config.yaml
n_kv_head: 4
norm_place: "pre"
rope_fraction: 0.75
qk_norm: true
tie_embeddings: "early"
optimizer: "adamw"
lr: 0.0013
beta1: 0.95
warmup_steps: 548
decay_shape: "linear"
doc_mask: true
Each number is 500 + 25 x the weight over its row's rms, rounded and kept within 0 to 999. Layers, rows and columns count from 0. Numbers have three digits each. The size before them is the row's rms in percent of the matrix's.

# up: layer 3 MLP up, 512x256, rms 0.0951, rows 503-511, columns 128-255
# down: layer 3 MLP down (transposed), 512x256, rms 0.0876, rows 503-511, columns 128-255
up503 106:473465493479507569501529489555472498505550461486517451471553547499517487486526509516526544489475510502494509496515509497477501526521502491482519512496522504466534507494539491499473469497512515483499526486511490509513535490486463488484475487477467474538509498486502509444499509503501505481398489518532506509546485494461522525479517473491475498494486522509504492491480461482500505518505
down503 106:478493480519492506542528451492501449481481478546521513503530507479514491502463453498479511471473487465461530507525536499522498526490455501525478490502474498511501460483492475520483492463498511501526511504531550504518481495498475493495502537499475463504504475482506477499556512492505525504494484551489493492546492497449502479479475530508480481471546496507516509443468476472513523494479
up504 098:486509486522512510490450495533522501474563525518490488501498483507548468489497495503492530517466472529495533492509483450506488471505500513504556484463495500478439535508531485507504444508488561547482498494531469500464480523480505486517489493527526492536472506506480503504498510530512492495497500548460518550497469425519495540512492499486518490506469503508468486515499500486470515471523
down504 100:493481559492546531520460488492514500494545502539503498537477427495490516499497499511451498504466514491434453531456484491500483485479512471468508454466438502452493528502434497525540495506443517481469492487511532515493472503523535494517550475492532500504522508457530520530469519472558464500501532525514514498509502505521538506507544521478485517478512495500492483517515471469484524478517
up505 089:458489485472536480471534521526486547513504524513503505487521496514489517523485519480525529492520489519494496515473466506479511462454469479474504522492485477482508519557473515506526562542472529495465472507518526494479449496480504503530541554522554467494535476484502474503523494507501542536499510453501505488533529504512540504465513437492477464518474497483512478514510534461494515493495
down505 095:464483542515471495546524469498489508543468458473508499478490503500487533472476469513548568471480489483488477507512472501495521484485492509539453537521479526467525495493540468523483489499507512485500497473533503510485487539482494522527504505491499492479503512483479515481525515507511514468490492499496509447493514487466505513468504505465482516497485481497493454488518509478547487506499
up506 090:482525512465513505517496529520489511492496509491465497477489498501462498512475497515484516506509484476486498486473503456506515454474493545512540518504511499479494480505448558502556524519454521534479435497508531501471465508441497490560480514518509474505485529537482514518524506510497495530499524490532498502475486539515499471485519502493490488495504481471540514529522513428473520486492
down506 093:501478617512470483507501505498474500467453490486520517502491473477513466504522457489486500536503515482543504520449428538479481487461455518521512512551522546484509500509538470504526530511488484489439487487504516485506513514521512504510487472441443488471477493520488506521486499486512521473485476521499513444487468502463456555470527533538469482488470491518481522488485512543488468523503
up507 103:500494497492495493521450530476496543556506509520464474481516501509502447489524527503515521473464494503493509477472514523521509533448493452488529543491505518485500546485520516514495459506494505543500528489480479512537506513511506504534494514531580503482481497528469485473507489486462491523483475550517488532492503494517521521495441475469502476511504497496498558466510487518513515495490
down507 102:526533528505459518475507504489542505563497464499456491469454487522467502518476477508514513495484507498474498483490521520526504536472499454513524511508499483499499528478536520466500449522560491539534478510500494478504466506445521501490503467471526492519495491513490491492473506513496503513517525509510475486486491483517461476469480528500523508532477514497510524482560504524504447535474
up508 096:533534499484495430498474480494518526495489509536459544477512528464515519505514497499507486509459490503506489478503485509501528504501530476485490520526472517507493509528469533503471464475508504519497471517469498532505498533480495482493495515472491503533475493523491458517497528534508530526509508498520542468460483509514443515499466431428501488499502538516493524502499485515517511486531
down508 097:518494564485502499506485501482507493485550484470500507557491537482482488503530542509474488510484482466545525491482511503540488496459479510474537532499503537511552510466464501491470549498473470498502449479479524474487507533509563507532469511506491537517462461553535520482507500505535498455480496508543549505538501488507451547494460498481517526489525454490539503570472481500488516491481
up509 105:533491485482515495511460515486516510566511496513485536470512525487477497503476478513557519506490475504471561488525493497504534474482517448474488535460486437535453527501503506509498505509477508496514497500464522477518554488452566516478487520532534493515481474435509503516510485482494543534467524510465508493514470468514521489490478490477472524542538503484511448515491482509521537485495
down509 106:520499452462509480504518508460525506509520510521493504537542528505480486502533473486531464554497512520431521510530495469527504473494525484493488533509519500524454504523503488538468496457520468474542504517498540488517510477489495515493510531526466480504528503524537512488498542531500479521453526508478476482530458505477520462502471520479527535503522521507502505537477529506512470545466
up510 098:478445464493516522531460540515493500465533518537490461500578551481503461522554483489526464473499540436496515478450501449495495517523471526507529514482464474531491484492489525490513476473536548511490516510513516494506516517456474516520521513492465474487496470514539484472556489514490494503494506487526510510488460521500504473506525504473505492474479514497518514457504494495487507499485
down510 101:485497497467532514509518443469503456518509514483504517596470492544485523482492477529469466468535501501517534519506531492540504493496462486483496544518508536468487455502537536511494464500534546507497501480488462506530487480513479531477520484517466518491517536475550521518467531517539520490499518521526479532482545508514510480525453540469498532521472532516496498498502506476478529505526
up511 094:461467499507515496477446477505458500479510509494497489487478505489535476482532546517531521532477514488499516440490512497477524530509467491491471517525468466489496502484509487564489483521544513536551481479502495504518529502523483451514465458517501490534464479490480453463479531510522529530444514499499520496501526476479494496497530483504525507503491514510500526525481489522508507468521
down511 095:517487541509542495502462519487448504469521500496481514505475493472476534501483529506452518522479493522523484482491513527536483518491537501487493515553423524466504467509495508497479452486496473527480493524508506486490512494469492517502526527510490511538453483539481496471524543502528460540527510546478515521498518499511526491455539511541516492458540545490485506516537455503475494523458